config = dict(
    num_hidden_layers=9,
    hidden_size=384,
    num_attention_heads=3,
    num_key_value_heads=3,
    head_dim=64,
    intermediate_size=1920,
    vocab_size=3062,
    hidden_act='quick_gelu',
    norm='layernorm',
    norm_place='pre',
    norm_eps=1e-06,
    positions='rope',
    rope_theta=10000.0,
    rope_fraction=1.0,
    qk_norm=False,
    attn_scale=0.125,
    bias='all',
    tie_word_embeddings=True,
    parallel_block=False,
    init='normal',
    init_std_qkv=0.0228,
    init_std_o=0.0,
    init_std_up=0.0228,
    init_std_down=0.0,
    optimizer='soap_variant',
    learning_rate=0.00495,
    beta1=0.95,
    beta2=0.95,
    weight_decay=0.071,
    lr_head=0.00819,
    max_grad_norm=2.0,
    warmup_steps=200,
    schedule='wsd',
    decay_fraction=0.771,
    decay_shape='linear',
    final_lr_fraction=0.0,
    batch_tokens=131072,
    max_seq_len=1024,
    doc_mask=True,
    z_loss=0.0001,
    train_tokens=626300000,
    max_steps=4779,
    dataset='wikipedia_en',
)
Each number is 128 + 32 x the weight over its row's rms, rounded and kept within 0 to 255. Layers, rows and columns count from 0. Numbers have three digits each. The size before them is the row's rms in percent of the matrix's.

# down: layer 6 MLP down (transposed), 1920x384, rms 0.193, rows 1251-1297, columns 64-127
# up: layer 6 MLP up, 1920x384, rms 0.181, rows 1252-1297, columns 64-127
down1251 102:143096146139119105113122129224129092127107150113140095131196171126133162143159110151092151121111101130108092130062119114136148092079151106147067151097156158099131182187082172085127129123098112
up1252 091:150139155126187160087129133144121174082154080074121107130152174087105130135137118084115143158103112087117130115104138145116178112097115181145112142120101143166135118146112141114135162104122099
down1252 093:157084143136148121128116083039133165103079122151186139126100164074142221143132141093131127133064137144195104136089170102158147140157096125140101126169175137135102105136125154114181138144073134
up1253 101:062082112115158156087076144159157116159158214068139149094161110131182096102149130162117153179099126098085123132128117131145128165040111102144160137118141185136162120120110148118148183137093094
down1253 105:123093155128110111111129175116114167097102120228132153181113056123174152107149125104082158121104163160134156163109155095139117142066069131113105172119107168120144135083106142137128082101104105
up1254 086:088057111110113118204092108147065118101141147141126160119086113123153166060137137126116089129187156127153157126156139148141204145144194158137140138126135092117161109132089156098188083056090139
down1254 088:178152115162132122049152113122139180134152132158116124120138096129071152136136171196125080130111143100137119114080139140106126096098061105110106078123175207137149165145092095095132096166125110
up1255 097:176132165152115140127109101168137115130084150144126180118138127156154137151121102090108157080104143147163055132114058125093130119142103083196150082119132072067106113074068179168108176146070110
down1255 096:168131138121156101151112143077067121157118116081120125146098076132139174173181073121150112109114176175134108136113127161091132099173112049093099088128112034116164163098106144133062171141163114
up1256 099:129147066095189103105113101162121139170091154140103119113203153113130150110118141136156100146161101138149113122128108117053150094118102151145107121092162153104129098152125132089082145121076139
down1256 089:168109124128139143174161090176076157128147160083097184127161136103162094056148136159146122122110131090089107129088115090151106155144173125122111109182086095132141084138082130187105170167167158
up1257 103:139125130127116101094182093145151093155097103049113142117141139168050120180088096181165186186120185136062139122134198147104095115117136138116181085126120171170126119122098113119127195139095107
down1257 107:104069123119125145177100134196147183065152192094116137107086128211104094114150112176102138077088159096044114119075140117075137066113112151199171103095158139097141111174120127142095143118110094
up1258 106:141127128161173121093108154130122116165072135108173163108100130140155143153124148172108174160140144138117138095100110088136145178164083161095087112126153140086152081147144127188191113144145157
down1258 104:196117099073081146094174120191095122137062102094154146137184131157085175140135136154150086197099154123127144078099124206166095155122087113131124084112114090170166137104139179178090136128130121
up1259 098:050140100092124149170106164144145089114116187165116149147115149132146157101100118145119089175180059066148129159146167139159163164181145162142087184130126143087096129069156190078161144135141117
down1259 091:115154147157167113118125140102106114158145088052160071166188115143149132144091120161125171150127144126088110106085132074133116092200130093146100142081089102086167103158112119133086142131057139
up1260 103:159115150087109151146152119148121093139128128144159100170094106128118142047145135143157094093165099138108104163151138144110127144115195126112120177139141108096086110171123078110130178141159125
down1260 101:140085107110008073106183119120092113109111115107070128140154125123156158123116140100157123122118084068145134138105119153041114141130177091118152121165096128144110114137189174107106103156164186
up1261 097:145098116141147174092154159046094126116120111126077175155133160112035122143084198160173059050101152165121094097092134133147113133168133094088137128122184097126197120083138110116135162100146096
down1261 105:121044064095095134089140135036163113115101149157113111097169124136124098144135155125127149122121080116173123183165108105145082118149117161128116155157110107199146109181096158139172140162146125
up1262 106:099157122164090122171141156152142135045151152142169161153108092147165130115090101137142105202107078118135131086102134131130166098139075141158094137152145173062167072105071096138115067101123149
down1262 110:160123175137101142151148098145022094113161034159164163115123124153168156125133101089137175150100197164157111161089114164111144114130219140114097092164098159146107142159138135187061122115120103
up1263 096:142127115100058161167113114135150127100135111151124126119114127098130152138148124137126079123057141152134098071177117181122085161178096135119143153131101147125112139162087061110135114164133121
down1263 096:104129086096164104149162179151100146166121145133081156149150167149107155177163146138058097164057144137205192115143174170158097115189101113186157101099164135187143096140163130067137133166149085
up1264 093:111080077168114108172144086220147118208142114127164140119110131140056092128145143135154062181090124162150136141144116077120162095131136113109071168097180134159163127159094146133205125192178076
down1264 095:073119157081088107138147164114166104071170111120101084088171087125154065114122126152112121090191130146185162165079172133144119099104193155192113190102092136082126145137091135154100197088132161
up1265 099:103193090126129092110120162092150121109157177065136135177159145122096176129160082109150103112162086179155126123158107124150079147110103174166121138173081047116104161101107140124153097117049165
down1265 099:109092148112114119095136133138136092157086158163124116108135085110103164136130136123122137100159158158136167093118172129155108117162093150190103099082127095119082112145142098044140188108102091
up1266 097:134149138105079149106116171134075202075181151161134080119116146154148107133151166103147124107099076157117116111124109146112125072149132109134102205101155091152182086142129105132127115141093080
down1266 095:086109161143110112133137189138141166160206149195090057114110133108118114169107122094137072126100097121146112141184176117106125159120139131168096177091164130114147125179083119130093155156124136
up1267 105:083074158104145158126108086165061110141123130185111153128099124086181152126141107140180107139142119099088183105100071128070107183120074131159158140145109087138154078177112169126149099100133155
down1267 104:125074129162129099161132144095155112081097113176136134127126160182188099166184130066112118117140113093099179158128129102096140127094163158178140092101098098114165083126128121115169204144167202
up1268 098:138147122132145148090112144111145115149075178086130098155118150145190125178097130122107080124151151084183129157130156159219159135105124138103109160072138158093164097044088180150099171182128087
down1268 106:174104157081097115174142151150109120123130117119075094165089129138145123086182127117158140147139098166078120108116135112126125128094197135101114145102154123149124122136123123173120143143100139
up1269 101:197134122162180131110178124148061116079116148102184076179123036095119194187163138073148146069159117160134132109131065137159138172124125150134104126133170133125176096070092135133060121117148141
down1269 107:143183162140130076121082167129083134157176126125106122148081060116106123151178059115147113151134094132095161148105118116138143130129099094174106106122099132051123125107116073104164174183081142
up1270 101:101155143116107077089106119133119137135144135086112143133148129098143188107151090083143127126100100176185137136169126145056156134105070161103081120094145206103082112158131069163168179135118100
down1270 105:113114168142091114111191141114135195092103158127095147111153118121145182122112124146139151123126123178131122135171128116097117099084114145117096140099131139059098134136133143074117110161117092
up1271 098:121108142146092110075118115119105130084079098151125115175144154157089203143089104222114084162103145141085133087149114163130120139126121108174098096122111139056148151105153191145119081116148091
down1271 101:198090144143135128123076156115127204139148082100097181219086116121193136207095120218132143137120139182136098115103140092116121158111137180165071119165148080119119130139134171133154198122131115
up1272 102:116099118172118186147104171169159154170092162132108110130141115083097149079140132168098109161218126127153125102120143154132128141118119117153115152106090143099051197095180124166117101183140099
down1272 113:198146074123154116099161143095104123147080098143101157167114111149123152097119083180112107116108152152168061144131130165167174111129155142140151118069084186153107152117150115139185142109113092
up1273 100:116134147088171196142126117109156091121146104133107161158255081160062200107157090144070158121189117132140117141218106127098141155076060127140077096222067106096162149129082082201118148133124124
down1273 095:100049125073145174075121103131107144102124142106147185113129136083102213086090126109090091123086147142140118131143127108127154145069158144100158146118180121141107139145096170122113142174094122
up1274 102:149090115123117158182149138151113134142156132115155135132127151091108085063104049154090120174113122070100129099135054114147135120110094128131149109175128119157113174158157169098160130175072130
down1274 106:103143096175149126164108087113129118152171149184079169119100117158111145166091176101176106118123162116198115107140123120094074130071049169127129090135068114145169091161146149136181090154158131
up1275 100:092153190135105162108126109104155121097173136116192092091121126123126125107122161160128136125191162106147150148124128090161128101080132157108135130123104094152141082141125106158119191146058106
down1275 093:112070116104080114151074108108153109134097156089121166140122125096096128183173079116115037144144094104204098144133113122059175165156109135201141112120139116114107077153128153104117110135186154
up1276 110:160114176120135075128168168120132086075102147126085081144127120071122112110152200145161112157171139054095172127121137154081099095128117150158158126135159110132090148119103171158139101173101084
down1276 096:157119134083177162146111150090091139107157070160169131121154207099140146096108097148152131130152119142144115089171095090119079148086129134130084171128152122129092032133148167126092116148125141
up1277 101:091112114107095081147095093086176087131098164144171122137174190117134136146155165125120101089158102152127155150121127146106124151107156157112116128118091130060103095131057127130109074142108097
down1277 101:127139095116167135132166131081124148120170117119152140131115056153135116136115108192149116206126127176125174147128149118154099050112121142137116149174151112171116103164131100138110110138134188
up1278 094:127127139134118106108081155124148167090086124146202146117128120095093078125149065207059104101109106096132107091115124118123105155142164140176099181111113139153132176142135142129140187162112196
down1278 097:100104109118136169125125133124116155105148120129137169103130111163122055119124085199087163070137086104125153104104158102099060115131138080052151151100132180084147101135150168119098107171084109
up1279 087:104140108046179176123176115130116173111154175131131144107158125162116170151113115109192091136193116086051150103138139152102167163132164153099132090143121149158117057138130111098146147174113111
down1279 071:100092153128179120092104123079170075139098100100123108122148062119078081175136134174125101145119106091191140114139120161165121125157100194121178184105101087141093175160057126133129116065111109
up1280 103:108093092172048124172151161212135101123119142093104053154093095078153100090117097071086150115130136117070124121136152052122139159077067161090104092112167108169092124111144167170190200121110169
down1280 107:151150053153147169111154184149165153107081208101168077146132133101142132087143125217092152143135103117097114173083161079131101130078126109071104079142142124127144096156124083134145111133113149
up1281 098:161155142155141187127099107089122145206135143077156115148091095147125138165132160071120122170110103140119150138144116121148112131076165144136128176176179087092166153076136191150147149115139140
down1281 097:122097055108076153112072138115125215066121050139145160156150122203092220144159107139122152085139178117172112096164158181109094175135135182174199106193182172141131196120148073139109220091171169
up1282 099:073087143123100083099126141133124156137174100091115131096154096073106126108165119180105093098098124111120131113126099137178131130179118073152106143144119067098122090114169094114096159105086153
down1282 109:047129147128145104108157149152115096195125081193126127089161124155145070127132151172190123145168076133150079155165118140139086180109089105118122123103149069119085152176139069091152136138132162
up1283 101:101129148117129126092109084176080127143125041086139046153037062136051125091077172157127150096100122173122125045114130140117094101098096095072066121160145137157121100154151113086134151087091130
down1283 099:074163098115140163147121123145153111157126119104178129123164145141099120099134193114151116135137139090128081154111126178169136171073159115180137091143072160187172122128102158108159164137160129
up1284 104:145098106189149184152100098164183135135127158093085098097081105133103143059113161133068148149111125112200074122169134114128119123079130152102079091076108104059147181114188130170175124089180136
down1284 101:170144166086114122108104131098163123097117111110096106144141150134186109146131156119117161085100141141146134165173108145161142060104119126135185145097174130106162067141116207165158139143126169
up1285 091:104153088129145126161087102146042071082089149161121104145128128126135122098093138107128126124134148135170097117088113177111172171120135127067136186063137125140105092197174125125088106108106165
down1285 093:181152126132104150122109107164089117070096114161102155162152141137109137148117146085133140168111085055089132114148130208099096188120126162163100158139147152127168111148101187132142125122146197
up1286 098:103094109098155070151165159102161124134158166144080032171131146139174154160117112098152157113118097188142179196146139111140097166120147135083117064223124059226152183143178102147118152131094162
down1286 100:127093177158103077188127088108163133213141111111163123111094144134190171140188197114145100155110083132039157124128161106070094065111079123116122116082176060142127091125156170124164145114117170
up1287 099:116149138129134140140124156151087051105098117146129149188191136157159131167148127126120145173090135118190160145148204090113137114192140102128135159114121096145143129099136123079120204160132163
down1287 109:123133144136140105101126170116134091156135100112120156109111138149158133144130154118079139151109104118142092097169114143151105120219133108128119130104086148159157182142082079168102094211157140
up1288 094:131125117167078184093165123156159172191145088123155172187146148125106139099127092095122087152119102093085110173085125155129178102172147137148101115087098094123109096082168132079105077120133133
down1288 091:139132141092131093089150166059130136128092172134141148052165126151163110142145161143172165144168177087101069176169096096139142108135166087133162096150144097148119149163137112189119129152098196
up1289 102:090128155145126129110164099159083165130102088136119101169145158163124122092111093080096121115115160136140083131114169137110158135126138158084130174140076145141154153143093130182166098111151169
down1289 101:143100164111110138141116166143156104133114206142143078116136071112152066098129108155123136148129132070109107123069109188145124161114141131138110118034115172200138163122111129154143127132135185
up1290 098:123130125148100171081128107134111141065100126129099132147173159135117113177118106072084135171074166124089194122150139148107103178106081122096116195166088130149102126108149200130090143169065165
down1290 103:074117124089107129122111146142137128114166127125105110141111142094082120054170185111112153113144153109148136139141126109112137143178126150108142117094147129140081191137080073170086117096169149
up1291 100:076136089119134164130144134147136142135151163047092094159146154141098135138093078107148096126109144092156114113136083112159128064135191137152127113128142071134139130181136115112163067106142191
down1291 096:125097158195105131145112097053180067176138092190136094091114112116132114187090163136131060135099076087083153136136118126145119082105134157118136106132093156143167096182077147156132113165129109
up1292 092:077103141167113093069134141066126121046157141087135114134175154141128117177164142145112119138052139168113145123151119121106084138103140126131144116159133064106160170180102186072148156089122048
down1292 094:116166098104125188151096083133090154148091170104158136089166102084117094103181126129132129131113107107140099156160104089139164162146089150177107097216147070130101120162112141132149145114107145
up1293 105:101137118129113140077113135084141114081111146152107132161154166127123131114129120143127190116165137124236145111119172078093163144112112072180142110154157103100107129092138089149096115186142132
down1293 105:149112052111094082175187117177074135095163133115156156111082119177127084074124125111123156098134116125090152118125105141137129103103135096195087143151084205169157131106149116154154116115128071
up1294 086:119155170086163169114128171053155157197157141120115127111082130116169158102042181129088098142139162130074142107081109128169119112136138103098154071089136152138154146131128119081194133149133088
down1294 074:067170082093127112137125072131128129131156143138134118095145108117126095159140121139157156151114132133148132062064140123106074139133117142162166153124125130102148125188131133136098113102139115
up1295 102:116066112154119114135131154136111166095152137098100101083095112106124068116149136078154102172113067115159159147137064142110130154085114114105165048194205125148131094052135099157147175147141165
down1295 102:099081083158118079201096151125156121107122171157093140111119132115093122084182134150099131150134131083121093137150181159148075141217108116085125149120150129131095122182123117086169137124186123
up1296 093:115096150138112129111076115151091130093110060111126113092140130175146107074112152148105145130157108171124197146120063111131087114139142136134108118141152113135102159176090096115159166131136123
down1296 098:093188086138116130150140135114111166160113143102134141149095110140142074089165110188089109060083116097132096161133102121127155167129131083146120127127077099102087093181144070140141104185127174
up1297 101:099126158171096136039121151100133152088152178045096135094128163081121155086131094047165081222108130134141187167172068176073119105155145185153139201195123099115106118157062161168105132123138130
down1297 100:232079159145104067153163141157161119173106177094101159176117130142104160107089144133144142136167137106077219120131111088101119131152136150084093108144106104134114122178121095104122169113141134